Part of a small language model's weights.
Training: a variant of SOAP for these matrices, 322M tokens.
Each number is 128 + 32 x the weight over its row's rms, rounded and kept within 0 to 255. Layers, rows and columns count from 0. Numbers have three digits each. The size before them is the row's rms in percent of the matrix's.

# down: layer 3 MLP down (transposed), 1792x448, rms 0.0676, rows 1243-1302, columns 112-223
# up: layer 3 MLP up, 1792x448, rms 0.108, rows 1244-1303, columns 112-223
down1243 093:137159109134097131092166166165078124103101138112118122106104122140155095164139129135145176134110073127093145141133083113137138141204047134118121107132172132122184097155173128134150150098145117104098081115052155140156172114111135114162144148136185164161135162191077187141104174138060095097156128142114118140123203131126171125185168108151
up1244 097:093094089075161149128203145128156133117124073101108126122082146165124145127139141081105121177084107166106050118168062142160070060070126087143153145099071140120130121092119165154154143172169135144145116141055190041092063116176132155080136163088147128151124138137062127170136078169113129117139160101130093146161136072088143099169147149110
down1244 099:095138096157197153133091108090119122190143130112156144140164125128098098079149133096146080189117153151118145129128154138139103142139118073177156157152067078091142115095088154109102156110118061138115107188038119128168123090072138173098173096163133108141106114110103121069096066070145176159168111111125155128145136090097120104089134174122
up1245 100:122110089165128150126116126145098035178080067158142152127112119092159093101138104191064138164155148181136136169066110132191123149117154180120153183068163185132144129160136126153132153073147135151084127115119164210095186119120117110110136165114091124138183082070137155138166098145164152181177199114108147133061101119148116121063157099125
down1245 098:175062108129127099095106099197192109139097084105142160167163138089115108151126104118160124148126119167143117159134142105157130152144149161107136064084143122162099115139152136123092176131162086118130129140159178131130143131135144071090075215124151134123190066152144116158146147151118103148080122092116066151137129079086153130108136153128
up1246 097:199148117174155168179115163157142090062094159166120111065145144140113126090118174140123117100109152165165117118111159094096134163124145119112162121095063093126134098166114102103126096152122117133166140097099166081155141196105113106090165176077098104112097158102169129068122092132096130108182078129180127136125138180126091085151106110124
down1246 108:121104098161050151179111145171141088095113118119101137146097131145116165134089143166125149155075091122160080105102176105160118197165131139065123134137142117168138133066148112123135116153162049187113129129065096101104182121119110132094107104069114148163160154130142117040133158122121119161134119155164116126129109118149151114176119107080
up1247 111:148154124111149107089107067105113120140174107140184065109137115216161091072151127136134083137157107101131096085138158136104126098162164097117157098158149111166120148135087096141125169142155161198089154175140128085074077115139120083163104130158089096140093158097164149108139125122148117199178121126165124129116128138122144044062094108125
down1247 105:156164096088121119126141160130129172120107165085126144188080140100151140152090145199129157095136111040160155127125101125144108175155153105086100144142161144209138132142095145173129191094124160090140127095145093155148092164123140182176161132140137099138153132155120157153085165134187116165153105087118129128104118125128078111118124151120
up1248 110:135173085120198067093095067153105131153129122138112187110117138155171115060148177181159148154156125124174151129109102137100127121178121168173137086097104153174138074101130136156096161134127106129121126203124091123097142122113136086109171115122133105144114141147182128151119115179118111090111097127160100141158098129195182093123150157151
down1248 105:141073103114124109139120177156121112086112130163149084067111192121194198138154134098094112145123100078170114189096105094152159110102140098138153163095161168117163165078182155115154117084134139093096147091146164137154124109090131189141092158127114136126040112134125176184149119149115143151143143150136159096148128123107192076126132123142
up1249 101:137143148152159086151146169136131097094117132154141077140128110095077136150145134136091152090147116121045167121110115115114196124105093155118195086098147134063123152136150075143105127145134140127141143070129180084142127113115095163113086134160114109185168155055105133147138114147184105116115100135119173129059131087180171115113152089146
down1249 102:138080090172111130122116166126134078100130145113145178143152158070104166136125102109101157114135168179181148127154114155053117114172166164189093148086131159104150135144046139134155214064149035142168133081048105154117167149154148080106118154102077170103117108113138049118154136120069092058110143154131093120142055193094142104083145111089
up1250 087:144179079139135118166089144138115131126120141159071170164087137067130110127164135135135201166168063136177137165159139174150136101203101127164176086086116118136215129101109135101159167123061174107120139163196136113119139126095102121097171102131111153153150086142185167183113114114106142121150078140102176192135099082108140113099129133125
down1250 095:107100126112140131109124118115128113141136135120068126137055164116141111089061191106160101081113110079195057068137093158134092080100108122100102178103113169139148072046150174126133046155170093176116120200088132123136185125086155155123117105134120118121127159108114136152094160106110080114155101112110182099096174122039139098189106126111
up1251 107:128120100126129161115085118100115155086114142158195110087119082106107154128143112112140144115128094088087110147128154124127123063116158125115114081126103122110176144125144177085125103110107141168143104158083084109088129101140121158126161097140074107150168094124183111103118068106094154118079113101051098170152169171157165137101135156129
down1251 098:135139143110102178151125138179101121081117139165153085092146099148081104163166116169104164078178180173120160127108127033113130065093114132121108150127108133100118183200114183122138108131188082133113116128087174114126186184092147106173168107121068197155166078110128171132133144132125134110121153157106126152117154157060151181083152123158
up1252 095:124159098131156099074149196154083127145147084147153146129142161138177082104126134108154106183123155147169121169159110143149081141096176205085059104129133163121058149122127135166078127124135159131092073166092115114129182069180121106141170176158135076163132125111090129109131183120111131135180155107174144135140157140191151080111140132100
down1252 092:139172126147120119156084167182149124130072129129165139137144127091104136163129079172075117101182100121123120134102072200098120125113163139138154130126106152134112114123094085168173107127178186148155132123162141163105125094143149117124127078134175145146103100127180087130203132139168124169084126127124096119112077124129077151155151142154
up1253 096:105071160112077221152133094096136142092129171125109122141055166071097106159171147163163114194138175109122067134208164140084140136114196090115173183121156154124114115158134162141136105053155160126157107124137149196113135111091125064182135168140179193158201091132097067161230090111165083124114111076130172102095118124115047170142189118140
down1253 095:158117137104148157166172176113139140146199131215115134101068128184195193070125136133096148107126132160159138133208125104152158105142118095094129203067183133130108153142139070121137142140165147137142153139087119147086121121180130119119135102141138117083157100094178206154123100128136140123141189127113178104102161124136190108178205137082
up1254 100:152113155123150116103134111118159115076154104096102117119087104074140097105123117065165131049153127105126144087155133124140121154069123169151154139126119097111153117087203100136143082164134173145121144093136152148134147097109137109152076106176148146093183059120126144135131134091189099117136124089166102079175120142069113113159120208167
down1254 104:149088094118136151118113160092166152115099164152083156053156112133121173083146154143152053108077087117095091133117149129132120143151126156161170100117165099100091144116132093073148094118138140106128129131119129090101088089154141163135100114157137191103120109137111154120183101190082126114130115190166154162057137114103151156120166132191
up1255 115:114092124150124115115181135161129097119183149120175147174113108121156145104143179155147115062162060141178095128106130118098134166111064099185104060168133094125135125129125122157116115126152113144131162108103096088156157172072168091145123148110197187168156184101181097151152163121090067177159141135074138085130160125142131105103116120187
down1255 118:142129137092155145114099111207111142152164113097092112097115140130132157133111191168136170131199079096136163174157154096119104118106143089181138110138117136175203145113118079102115087075186153136150138118084116177097085176105098165117096073127144170147143121105084107135171136065116125121097176131119157094092156164095142138074144150178
up1256 096:071143123126153160136111113064067131116151112121113098150110159122140127136104163117143139152108132092083110123154190116142085133136152140122173095147175142105131076146149154089208101117168109144102056140118138136098137155183136105077127182108111151116138070110102149115146113103159036089164103135134099132050131122136145134048127105160
down1256 096:137154122168152142151174150068154150085142125176168152127120122198124179133126117180157125133108167155146105100161102145142087180104124105191139126167168141137117102124107158161137179179104142179165140084139129087121177142098166155131167134154154098125186143156138125123132147203102076123137111160173098160150135099084075153113122105131
up1257 101:127161155104090166171188120106138117107095145148101172106141177174152147127134136181158135131124131135127108132090214147120124108110057147117109136156140090125124164163111160089148126130091095074080146149153102159108169145129176156112131203151168184171094125099150184132095144141131147161088175122146161134148118166163136143123167141065
down1257 102:135132141150190094137206157147095108080154042079166090142050168118118004119075117187126126127164124105057112144133126162123140180147106132121158085103130119177103157145122163120088202150110113123188157130180123082139083137132097128076098128145089130122107159111143150090123153152184117134093091128153137137127096130155179092151158107162
up1258 094:125125130123134178186143199125126101131191083176182076152144120160112091141142104152085172151176139103121148117164108165154152072128119132143123073083127142127123147119156122178159144177107181183132090108122079094112089119107106116147104135205099166154152192151134128099110118102145100151137126125089056135095131102164145123149139124129
down1258 093:132128138159175096118131148167134139135141130105141088158138156147172092116146113110121112134154219119108106109131147108150120132084102083121095151185090142102074124150141138135119111074149091116130162104129100120079157096188089136225156201128207087167066126084127131184092190105099173118154091140164093114113139083146136146120056130103
up1259 090:151150115086125150156108132140129157103131156104201207185156085138155127061093121133087182103096131189147118153148156075150093079096177173117126151145128150105083080167098105166119135127198106132127156100127124127153111155162141154177138136084138165161114165168132147090057131097161162159090163118127095138082098096086084140068123146091
down1259 092:149146165145172126135128111125115130064142146132153173115177089174134191072138076157166112077180129128132197122104120166099125120163113130153117116084090108200159136120105164186126151110205168104134082132114142166135130111138112119110160168107161132054126151124122156144140178154160188163135149110186133131132184144126108101069081122124
up1260 102:162149097140150097189144136090175111164132149151122103086108125074115139126098103118114099141188114168117078062157160144161117124150089154163170112113173162129124128167167176152119081200143150126129110147086131097110186122115194125164166103162139112121129105098150076091150107097148112120114091097035098107138097129150178158121132127143
down1260 104:145146114078077114136117140148149107110151097125156085131138048166168099059178138134148095155133182096159166149098088135140105182136095156205182113157127104130171151108099097081166161129115141148130065125138207091123087123097168151154190165113119067101168116178126099149087171090125099113119120111145114182106088115160170130193100085097
up1261 098:112157135096109126147144122131143114090153135128175151182084123155187163089081137152114129133115161135076205122171141114119165115165162147127087101105105067143095089120191138071151157122082076135170109106089150064156143152136147158152125123143135059108081120125130123081116050157103156117136122162126112134085170151168094147160162070054
down1261 093:207147131160173129130160074124149137090132156176175131100116148182137142147081170131110096094179119156111178139119099107095124174054132144152142105107098045217185060128136131128069090145116171075165141155134119113128142110107131160070164071159128155124126089149121117114121074124125123115125118100127134083134131191183138097119152167150
up1262 102:176122149099118079138154110163122154112172104152161072109177107116122106136092125146078167147171126127081124160172156141126061070159126117140178069137194116132150133155138077148091115111224128125147052184099113146142098097127182115091080141187097118124132154142127143152145132108144156190120146148138133092101112120179124177155111144090
down1262 100:110165121133120187092130117134105080114139113172164137128121102084110137115151173124115101154098122152110132130154132127119124165088114108184148124124128136091164148150092119153159098116156148165171156169127162083114149157116108142104125125084116126169079148130157087159147114090172107115174075126137085110137127138181153121087132184202
up1263 107:154085108115185127120149102141183180079091160105090161108139132109113078125134094112198139122150089107091122158088058122111165160169071194146138097148070116148171089126078154140127113098152093067049134115112160174126166128079202124123130071129161170117098144163126157191138105087129078181155133141120108159117145187065122167085101104107
down1263 096:130148126088124154176109127148151108109150124144171076065147182144146198124174151114167086194131111118089117105149121151103186073081153107112139060182218188102165160071148160094199138125131148122076139140139138156102172124115119150168154093115126153122060125113140159113113131183148162121102170105153155085138111135135136161144149126148
up1264 120:145140116104119118125133181135206154066070160150172106115135118139124103186095134071161115130108104093183173107149184156107132134098094175156120101147109100103094193080097081147141150138133102071151144142099083148108148160133101134131147139083118169102173140129182130161110094151126067131158127118150158154125090157130128121110065118073
down1264 123:117165112102148117141213166135118116124095144132093121105143082125130083083098131120135128136130117109122137117115078185136073108108131100152147119178142133117170152098097090177110127134105096118098127150051086155098174091118113149068253131084115126114127105137141102195090140076127135116173191105167138129140155108189102140102136033109
up1265 093:164158125137158157126101156164129140141168088093142098106096163077063152171090099163146109132100149058136101088149157083087151198129108183156223143109104103088132114117109151105108170180136131084166140143078138142091143066124104132116056134129116127177110157096165140082075131118148117084058155130138169116086164130113114128155115103134
down1265 093:096150146152144101132145117112136133129123125151095182163097087146105146090119144135096150123151181126127166213105165158157092142119119095140132190114199182213082147125175172107141154125068192142152142101177123129143113165117173148152088116184149129166124119146145105161159188131143123118101096076122111163079111197098128155178120133160
up1266 095:117135064102083088142028103166138165162151161113057112106187090112122095141078096114131164117075111215135158141185138122101138124121133129161126137166133108141060117107152130147078075081130097204112074146102120165147132142097113160181151076133169127125179163124160118063092073088162089106155114138118123179128086176178121096122083168133
down1266 102:102145119139162134118176089121143112121173126080117069134125153136097077110121083129099123195128123089120087172141111062122091132098158096093089162093113132148091083115084148089179141132161114164117174196141123164058130102130138125076159161148149116132097098132119130065143132162147164112145131067127103126116079105162105185139147074089
up1267 097:137169111057092139150170136148106159127095103188098172127131116131135086123086071096085145168133136144107143109156099149123046125129107161088065154120128102102180115137227144099187079086084124101159103136055117201142122158199110070166176126144170133149089173123131134138189159089140116157127164154163122114149127166108160144145180047160
down1267 099:158069134146116179185151141101147126105188157137186155205136149166062148091048160060117136136157129162138143169120164135171163118086153158159109088109164147080116115125155084116143122110108084093164164109073128131131122194113174118159108122170091138133115097184126068093149162078069101116191114091092153103137156141136163147147090143163
up1268 083:159115133133151116151163108080125105086141110145139148100113082072107087062138173125134166196093100104144101148091090110133147129178153171135119166105097093122169184168170150079148126088139091170192064108126165127156127153122125136141127097091167099118162094156166119105085143144144133174052147087147101067139130152128163158145087161117
down1268 090:155106150125155132140116151165081186140115141129125167170137104163169083129112132174190110157144079149111129095107107073112128109126115097129112187101117142162088134118090145135154153223099093150140164085138183128105134198110120147061130096159162170102204145152136166109162099129095112128115188137072110112198222146088120185139184142085
up1269 104:136130156155107085148160119155178128133163168133128157159117109086054081117123162108121138102113095093117170133107193137137126128136151139139103115121069131120129145112095150205170192106090152147108164154164178129147176099086149112174080180168112124094154149153141187155118143156137153159091076133181148109130099158105133157100087074113
down1269 104:146128160143133095179128107174156142164136113129063052184109061078128073097082128152104187093156145122096147115083110148131088157105172169106122079175098103158141085124074108159136171141096154162129142214143085129094200197128163117136108139110113141105214175145113114133144119103111126112081139148156236134143157128126176158115096115137
up1270 102:156059130161090104047110079149119142148104136111104083174095120166084070084123181153137130133092118214118033083138139121164084074210202159173094121187141094110123081119112089183142160151129138139112096152118161061116095155145135170049106119148175092149178089132081166136144095178154097152148107108151112180143147113100129147160195167176
down1270 097:151190157127143141179116146138124112072145138159134130098102094152133104119144147160122157091130086184105158104112189089053148129162106202080135149085117155165058116067109075135205113121135142138102135147144110175110111116070145117101151115098114095063092084159184117205145142146072143091166088109078156099136137069111187138111092133126
up1271 112:083107177170116103147171154149157149128097104171139145140145144120095187072100098086113134154082161072113152124113061104117124169119125059110132115090127118171148067129084170157133084073134085149171175111141116139094173201090121148095125110132162123140166142126121137116183097190069107162102152134164139197124168098143089161156126121148
down1271 099:148167154124144130140115145154096143174108070086217116116124114076165199133106134147152120142116170152142092154130086167145134089175118194041109110165126111158157115117140155124133085098081129101148119107086149170151163154077192180141153099103117107081167134173146123126131105150108106121106132114097155152154102088126112196124161114190
up1272 108:165149139164178113133101142127110146160155142163157150157136133146133097148142196117100142155060110112125116039173096071143128133134150088181182108144138114138101080144129160154133138112130115175146082137111114085144061157147155065056158114153150140172134116174149142126154127110126118125139098147150127134048155172123165093117152076120
down1272 113:094116093175097170203153133106172116110125091099082091086052136118079106154152119147145113104140090123127182142092144088127133143122058096114094162127148167118148104148158097175138111125104167153148104167146123147156103153075078142151120102127136153170082099177088148101106165114143141101129116073073130099108084119174170089154100129106
up1273 088:132076095128151081108190125112160153179085082143123159107139130151153163106066112157107131192140116155124117032082141146149204127132109188134140121187167157132110142085141157123117129101125075125079140111133167119117149216072123144122128169159115049109104113093126068141089139158082125126095113107099182145151062130096149113152102157163
down1273 088:127132064155124104108123079141086135125145081114093112168103083132113135050115096180087171178113147150089165109121118124088102131143122144184177168172146151119104091103150081188157107120089168129206136119123176136117086101102144106170124163169151147164149111117134140087124176146111122082091144106147134147096179141181165145133148126116
up1274 092:149144111132116129128128119089115089087150161113156170145109169175147128147129129112128129052200081170088136163106124139088156117141161203139132050151180161123099138127180142133150118165129103120097176143104140102117086130115101107057177063143127058145117174126171099132156111118150120144096193179203117142131147126131174144080145158109
down1274 097:096150113073123104193125160152162124148093087182136112123107100133193107140187125175085142129185139104091155100105191090170166133113102090056152102129156159121094147115119128110162187143070129124178145111129138117081109145146122160158141112121180084131135163113071140068157114145131095144144122188127136130130092160191178127101094141159
up1275 088:133107125111138155159129152138116120140129129162115075137117125131115093143130130150194150085131175080123097084139108167133127153110152088189150164118102159120112059171185109091110122071131194126106094159129135141122056105088131204193164108156167140168166132139204111087170071054168136141100077194091089146154111105136136132185151118101
down1275 092:171123167123112148091176164173065131122094112136116106158127064150145178155157154111135113138178136078120153105122148114142167159182139119081176187173125120144164163168115140147134149124059119099141144139067059112117197093167159136159185077111151139132149115119170165117118092162156127150139134104103090094168137142167121088185163112137
up1276 096:133192177126131114124153134142126162123114142088119166182152141052078122154093132119125161205146082119148138113154152111104118145147139116193130094098127084133108125125122168137133184162148067144088125146152157056170163079109150210110113127130152052133120086104187150193137137128133152159181142147132099117139096114145107198086170114172
down1276 103:112128158139164136096169160129101139147116089123121154120156143035062148158171089075123151175139075182155128142039221156125133159163142119101160107101145105117086137140142072106095116151121107114121142124077089129097204122133056105156147135073102076139201081111042100110074161143119184147116185117135165111078130148120128111075133099203
up1277 099:134133166124092125168107094132089105104160126137158108114092135165114117110061184198111135112148104146102157123190123110161119079201150138194105167155086151121128115147156195149134113120116131127165168074114122151126094081187154210145154144157155122100130162151115198146152119090176185163152096152116121182185165146103159121139108163127
down1277 095:114117121191177064188146059117168114163121130058181158043097153113139107119100148146149105052167135164122115097159163104153115131143139152128144123142136158110113156149082197171138046077149111122210118142088128151087073157151131148165114143125139152128114124120097123121133110077135153177052130228110148162131170100142058116195118097120
up1278 119:122139191178109055142096105165142094148178152177104092131108121157059132196127082175167132113133100091093184144183133086080114168160159170137089144147133146142109107098187142107174119163125103113075170156155058157150136118162120133141150163147116121150133112123111089113175145129097140124151068076114085160112133096146145116094123123169
down1278 106:098147074166149169175160057155128098116147146038150136139144161086202105099098159051118150149124120134128152152148210130135104130170134122126120113116124083102120090134101118082165094102126142135179084104164162113132173136064075126130138167076100161191160083139093168194147089134117117105128120108136118089131139134085107039151085117165
up1279 112:160150100146133116104087091109076103192102071121114087135128122095155160109103119163162107112141151100186168114068045074124114162154096173094166084143166204140232104170125141117165112139169127107026126182123162075139124108171121143109119093097177080136139134065143109163102137088129158191152124177104157193143141164109133138146119109108
down1279 112:152170143153205127104055139095099069140119195110104121183142090123147167139139077098174112129103085113147145115122115099146147077062154152144133127094188165116158164188115133118067134128113102105169181127081136124110173092177187170130120106123126133085138131094113117132112103083134133145154096137165106148178210138114154255133106149184
up1280 105:147122131120180183013141095138052099141142159132121159127086136143128161122202165102181127174133061110105100146135115128142147125125067106119190125180136123132129086153109192108155151122142154089080125097161143122141148143135131093156131065114119138107137134078135098101173132129139128148125181174123172069129093134190160152153078140126
down1280 100:133116073120152180114163087164157135116134131102109092100153108136111160157145114124128112089140117104136148136159143128117175126111155152146164192150185159207124158195136149149122079154116176198077172125111139123110080121136150171118130068078122137101089102125133121166133130151130158100138125145120183123157138175116120076156157160162
up1281 099:106105165117133199151063111081153077140138085130083137123108142123132097142122169154139144120118077133150128098152113074115187073130107103130132159133157135148143137197125055155209115115114105106168080134140187150181158186153099122135148085110128118169168153106108140106145145104140152138118099064168109130107128143179112185174145114124
down1281 096:165121140101123158119192188110167109120162118098135061069189125136147129121152139091124167137158194144113140139099137165152157133086120148124143167137127137123189145142121160127131131133130162170106074147152184100142187135093196106095134135196168141124162136086128083099133136145179127105159179239140103089175139129172109123204119185120
up1282 094:162155118109140171142135161150116173110087149199151115105138144105088116107167136103134082120072089117134105093146115087110118155121088106049121086101184173065125119170125154126111171132108130146086151081164117116109151138088127126155089102129163105203148198110120143143098101119167133116202122174154148091117144130086099138170131120122
down1282 105:145214129139105116139138114115132187105147175159141121134164183107120072119161093152149119103172144091109040117156125155081088227080170095108132125228166121150154156130134142157113128168104124117149151090141134077203085118141140166176182130108121096084189131147067106112112132133144108177140076142156113090148097137157176089115123079147
up1283 094:187101207135117171161082188194114150140149150126128103104090096138125178094071111094113147187087129104144139104113137144101156086117108152142169163162170078173127136127112096110104093147121098130129102140142134083112067121122104104138149148107123075114186183136142154142153030157114141147139156118124129091150136059171090169198124139058
down1283 096:177059086109160128154142089187120096114195137152095104104118147154101121114130107125126131132122103097110165065171163139151140161171132134128127133192107176138122051111118046095178174108087125150080111128126135134073164136102115107075106135132123134117165105123115120175175155111150087112141157136114164100144069101149149140105148065101
up1284 106:182194118178109104143108203172145141123176172172105134154108158153118115104179154166096167196159109087130134131124152163130099097203122193134153159070130122090129120144110136173141148074134085139180114127122106109120113103111163155106131136143139073106156151126070169109084156133084129100201094096145105112128110094163193117121170069146
down1284 102:088132130112140142126080154140108152167108180118177111181162111132157116121137086146160149070145106152176128104118109156137172110101155106179143155100085191169159075129108111090073149128102125112118106141120155120097164107199092116051098150112107140092121150134122125119111149087142098095116131093178139082097162060076159143132182080134
up1285 093:116157116082161152116130081147136135098094137116088146174111136075096071137108140156109146055126157160140127054121109142124200153136165108137099177107115135105129204158122116100139057154119087128149101055078110125145194164125100162193090114154089117149121136118101154149122138168057092102151094148097065108122101152110053135173097147072
down1285 103:202078098121167158154110137106150117109074152092147180125166146162069150149121146111156152188159155119106135144061093125124161142126137161137054126130104137088180160146133100122135137099178136154122090138173139083123094123127097093214104083191209189114128080047080076152159136150116136120072144114100134154210071156082119130131112152066
up1286 107:105137125132162127095114158207193158148081176124121180105121100153154123120111125082157181059162116111177130179171181120097133135185078152133147114178152123148054127168151143168154138158156144139129135146149114204152132116157114134191099142133119123135115102099121107159094133181095122128169084177129094138111153133127140138094166148171
down1286 103:101113138030133150082148197128141172110061162057103116130153154178121141152099119138112160108102155081079105143156142153080155085203139098114126117140078140138131136107121034099095098123141153166124159187159124131108134170170148124124099166181109074114145193147174186110169185158125146139125148149158179144159147146132188118135096152123
up1287 091:152156101138187151153125112130135151143102156138174146061119137151089129116092075120109148135095101165137153114175164165127144081099083110109142117172118088108154110129156125127156078138087124105092134124161093149084157139172144132091126179105141125166114066051126141091185128121132144153154145108138107127108153127125105099144159198132
down1287 100:116130127150131146193178079133146150095122149099120167129119166130140193145092146108079139151123168098158147157131148107126113113097208143118154116142108142153177127090097120122123101117127130132170149160086111141153108129116110139163084145135101073155202146055093105138154157097125147104186120119125135147030110146117132123151109123126
up1288 115:112091151133182127147133145137103148140096088100098092125086183115151144117118155087082100119113099059135086170088150115157113109109059119130221156104147125163094054130190130127144126205095141102116138110107127166090137181122111165154115126127163157148131176113165069142137173111078112119169078150182095129107119140140081071140078173156
down1288 098:174095147077100127091176087152117113125124104165114153126133199140131110138126124118108135094112085105139109172180107111103122132148120179148112210094050136067145107197127154126149127097149078186099131095117143114086135102093144130137090075127097080103174154117102107101123168143162128135124167081169135194141121146125146168139145176146
up1289 100:109103152074160124152134148095091156125058098135175186129061115111131092150126141172138127196106103149136150168116142166138117086177074145140125103151202100169137149138159137077163120144084163097132095138154154135184128066138079059122077141172160120115098193135156069191169134111124130180126100093162089121111113141157158168190166100089
down1289 094:149148205099147148085176117124116080146120123133101074117132124215055102111167098161124163118149122132115050139113105073155080124105132145088156099144099130144106084165110161097147139137110115101122180127092081084138101183114164116094120168132126136092119169085131219124126098176093177102179118168109086133158153102108143153140112035115
up1290 104:130176083115151148072135084081138150142148149102156073130166143153115131107159152159172144100137096088146140137105109116092088123140138183124159133168181104141138108103103131121146173133107160089100113171182123118119179110141082118127145115144148152079087153124154120172121149149092156133236111129151114133129149100135195102145124102049
down1290 103:160100128054173134134091164130142107078153147126093099168152128215151123179112155084159150129168086138111132131161129129113150089122113138143210132059113103152145119198139104100099155088117082189125176150103112104112122121102148168165126116109085065139108161164116124112177120153077102105111144107136124143049160096101144201133156115105
up1291 108:143129150109116135152094178135143123152121113173145131085133172071102132136159147114117130124064165084104123128134161171116185104051160129139132124154173134104116151096138110156131172179166211136140186072123114163133127115120101108110170113145099122117156130180105098113097143084128115110177155075132142128130110113107147118172072136140
down1291 109:132144106197132140116158097132103146211151079142115113145145087129170165130134147143128079138161181134136120075152086150106109147137165164113158134086099095093101147153102150140144117150146121066113185152105128131088157207175120125115146117208104204106122136096131128104138125072147132134106151148167153161125146051098116172167144142119
up1292 099:149127091037110074117123084186092115134119109168096084149124113165151096132179145114097105122097090111135091164138171144126095086199136119104133108149092128110126154100179118091161091153156135151076119214122117146148074125150081113094111097126105121192113145083119067121117187136122131157152094144069132130186106146107119137143119115112
down1292 089:105124174152090114113168123104077148176098189094206132086154198131111145092109127111134082154166183133160192119153091159091138171098106156066120143113137158148146126164080139118137137099119064133228153097169157162158172144126174148187171114144099095127150125117149120106169122134126117118141115131189101150093167126081138136095132126147
up1293 101:146072091130182114082124161135128153159082163141069128139119136126184091124156109140133164139144121115127155091095097158119099028160132120155150148105113140093122141124162061152147115060089124151132150145050154076090116172104145120128154113169204126186121162141192104177152114142092154143122145137155181137150043184117134143148132158126
down1293 100:108097171133127159080174086111143119141147156103152156130115102053126106142153121146161138093152178129096134054117099146146078134104172104093159069157126132096107172105140125104132144112109163123145085080115142112143120125112131232119122124052151166133157110122136137166143064148143126095128147137147115058127127140162060125102090163119
up1294 112:129143139142106087085146157082098134094144152124148112147153185107111110137080087104157152145150127169152108179133178158117117147160106111153108131109159118133103144087119125109110175149098121103155188110089125141077089117135106106109127051155107157115089145164143091137141108193140123141082111106147136131117155169053133138187187147147
down1294 109:109132099155152109178149152131131148121166164164221064208180128180118158121186117154113155123126103119138105126089148140160118133086165140175189123193136101130140138123120086125097204090109128100137148147152177088141172146136135158157078126119071145114101146189160119126140172117098188143108083097101179122124186092118133157168132137125
up1295 098:171081060120178126194116115142161132108114172170054157125173143112161122160093121166054146109110121172088170052141129174116082117131131108119114099125214032086101162163123171084189070058162138106125139129122157134079088120130144192145157058144133109120119139102112165128114143038121165140064129094070143124136061094151140107178106109142
down1295 098:123120099120141115144109125130086152147136181091089146096134151114141153138170163085172149127080126173168154115095084095053127148102171104165066114143138141100127076093090139109158118170136133152140151125150135099158068070116147123061102080111157171103139136102099121150118110114114131096121175131111090064099145095060098128095095162137
up1296 106:218122085170162133081108128132104126121174104095144112102141127153118081148140124108107186096149143104114098150133133075131164158157128114138190148115195106181177155124147159149135139126121123112116098093164174108156140150112104087177127110123116144139128094145153128083133119141093139120137127112136115121169125172137158138116117099154
down1296 102:056166199144123115177064112096119161184096092161162127111151087147102127101113128107080113107136095147121120067121136075155095044114078093178140111113085074089092131105172128106131167103204111192149103173128109110055045112125136140155100176118035151088118163136143122149143076120131131137123192099150040184145168146114119203070111119111
up1297 087:142110124137160076107096116150115136105131135154096144105088164110150057130113107063148147154108122129144081162192162170145129121112132107089140153140140105111084101207119156126089070160063155121079127130130099103095171115132181137160157091110058110183133187137139200136149105040098108169060111119116109150099150162166108134135151134082
down1297 096:059148189122081124092119121128147127134032133097150083119153140156078147054157148096095130120111157100184100109129148059132172088126109055075095138142179179082118109061123168088116117130099093153157100131098143136084138111097094107152145126125111138190096110116140130166122064112115133165050101134128130129104130203097078140072157126118
up1298 104:106125157143175132155118091154122132126119140145131115131176149148160110120114133135146120064081116109142077118116176197123174085095162136181131123124119180136139162119149133193139138081137133132122135116199129143126123143171074132130076069113153118150186083098132138172120098149148123117112133054070171152106113107184149130147173162159
down1298 101:133100155152070171135060130161120141134108128104109155122115178154150181060082169147092165093121125134174107144167162142092087131115111135071122128115076133138110086168131158119158121100154121159122176171115128080112171153150096106172165059022125103118103144137169163146173138166072083104042125153117089172146139138068116086149098100129
up1299 092:173092128115107117080127034150179127102204142109117142121119184148114103089090186119113139129145132119102073126125085115116124144179148110145128103122182128134180169091130116042169138128122129095155114106135128173138091147121126095160072149114150159160135154152112101135173081128118085149091152160117121210091138108086131176115092081104
down1299 100:161104114103189103113120114173164123085148146183109132194107125164141122148162092162133096161163176122130112076098076107126115126096193191130110194093123127084120167129184176141149164146087199150103152053057096171170113135093143142184151146119145073114160102140091130154195121170107131120134120131150125109123140126121093100176116155111
up1300 097:158145157119138134109121151145123103124084119183107068155133140175125156121089160109137119099136141089112086119229162186159130102145122101122168156147140118169159092122132153142165166084176113092152139138125114194104079149146169172083113157079116199147120172129121118103117143184139102152162109113176140120152162137159119132126127129125
down1300 101:163167172092104212158138088162132136182120135078170121140170098160101088131099156072168129169105139121170144167142122185103120136043155093131124056122129142143202198104106081120151173096162090170165159100136140134103186083134161138175141164121134149074137148173052106099074096172160155150137080101163121169093141081147157160131120130124
up1301 094:057124108103151140156140148176104164113152127131105109127129077093152163125133069130156075204093074186138111102139179101133174112055144141129111132091061094107138067111129106145140100149068100147116056093087140139115136109059156124119115073110153060147105155145157099200141114129111178152097037116090186131089089113151153152221105147128
down1301 092:099125165139087169102124099147132096164118133111130136082134141130128174085190162119157121122125168097136150135113091123095133182141142071159112102156155167103125245084136113128120156075103152093121176097145132137143098135106156127167143124090138131150080176093128129113150098108122123131141128166166091137139087115146139154097151108175
up1302 103:140193124137113128079131093108096156121137075096144142109134147117081071189096167094169130118187082131207125108171159059146148114113113183152164151157152161113171109118172204134132136155151162109110140134149121125108193136153131037144157072140131145154101137149112077145108084133099178119154116149188106178150110190149094215071154074170
down1302 104:111189113148147160152146130135115131140147129151105133085181085116140159152125163121131113101152156102156116086115067121063155141153142118091115131091129132114129178156174114106138118157086133199106100135131119082112136170066110116117097091112094122091174105147142087156202123084137159144185168124183140199122113178115141186102121165140
up1303 097:095118094082184142207161072121117105187163129182120212165020148127162080110141122119131039139144138134165117170127167168147090099168129139135130113145152170067117165178104181138121110206114137108157177135139111174125093134102081111150101112113120183172087130058130181118160194146162178140152111090148146139090105098095127074102121106192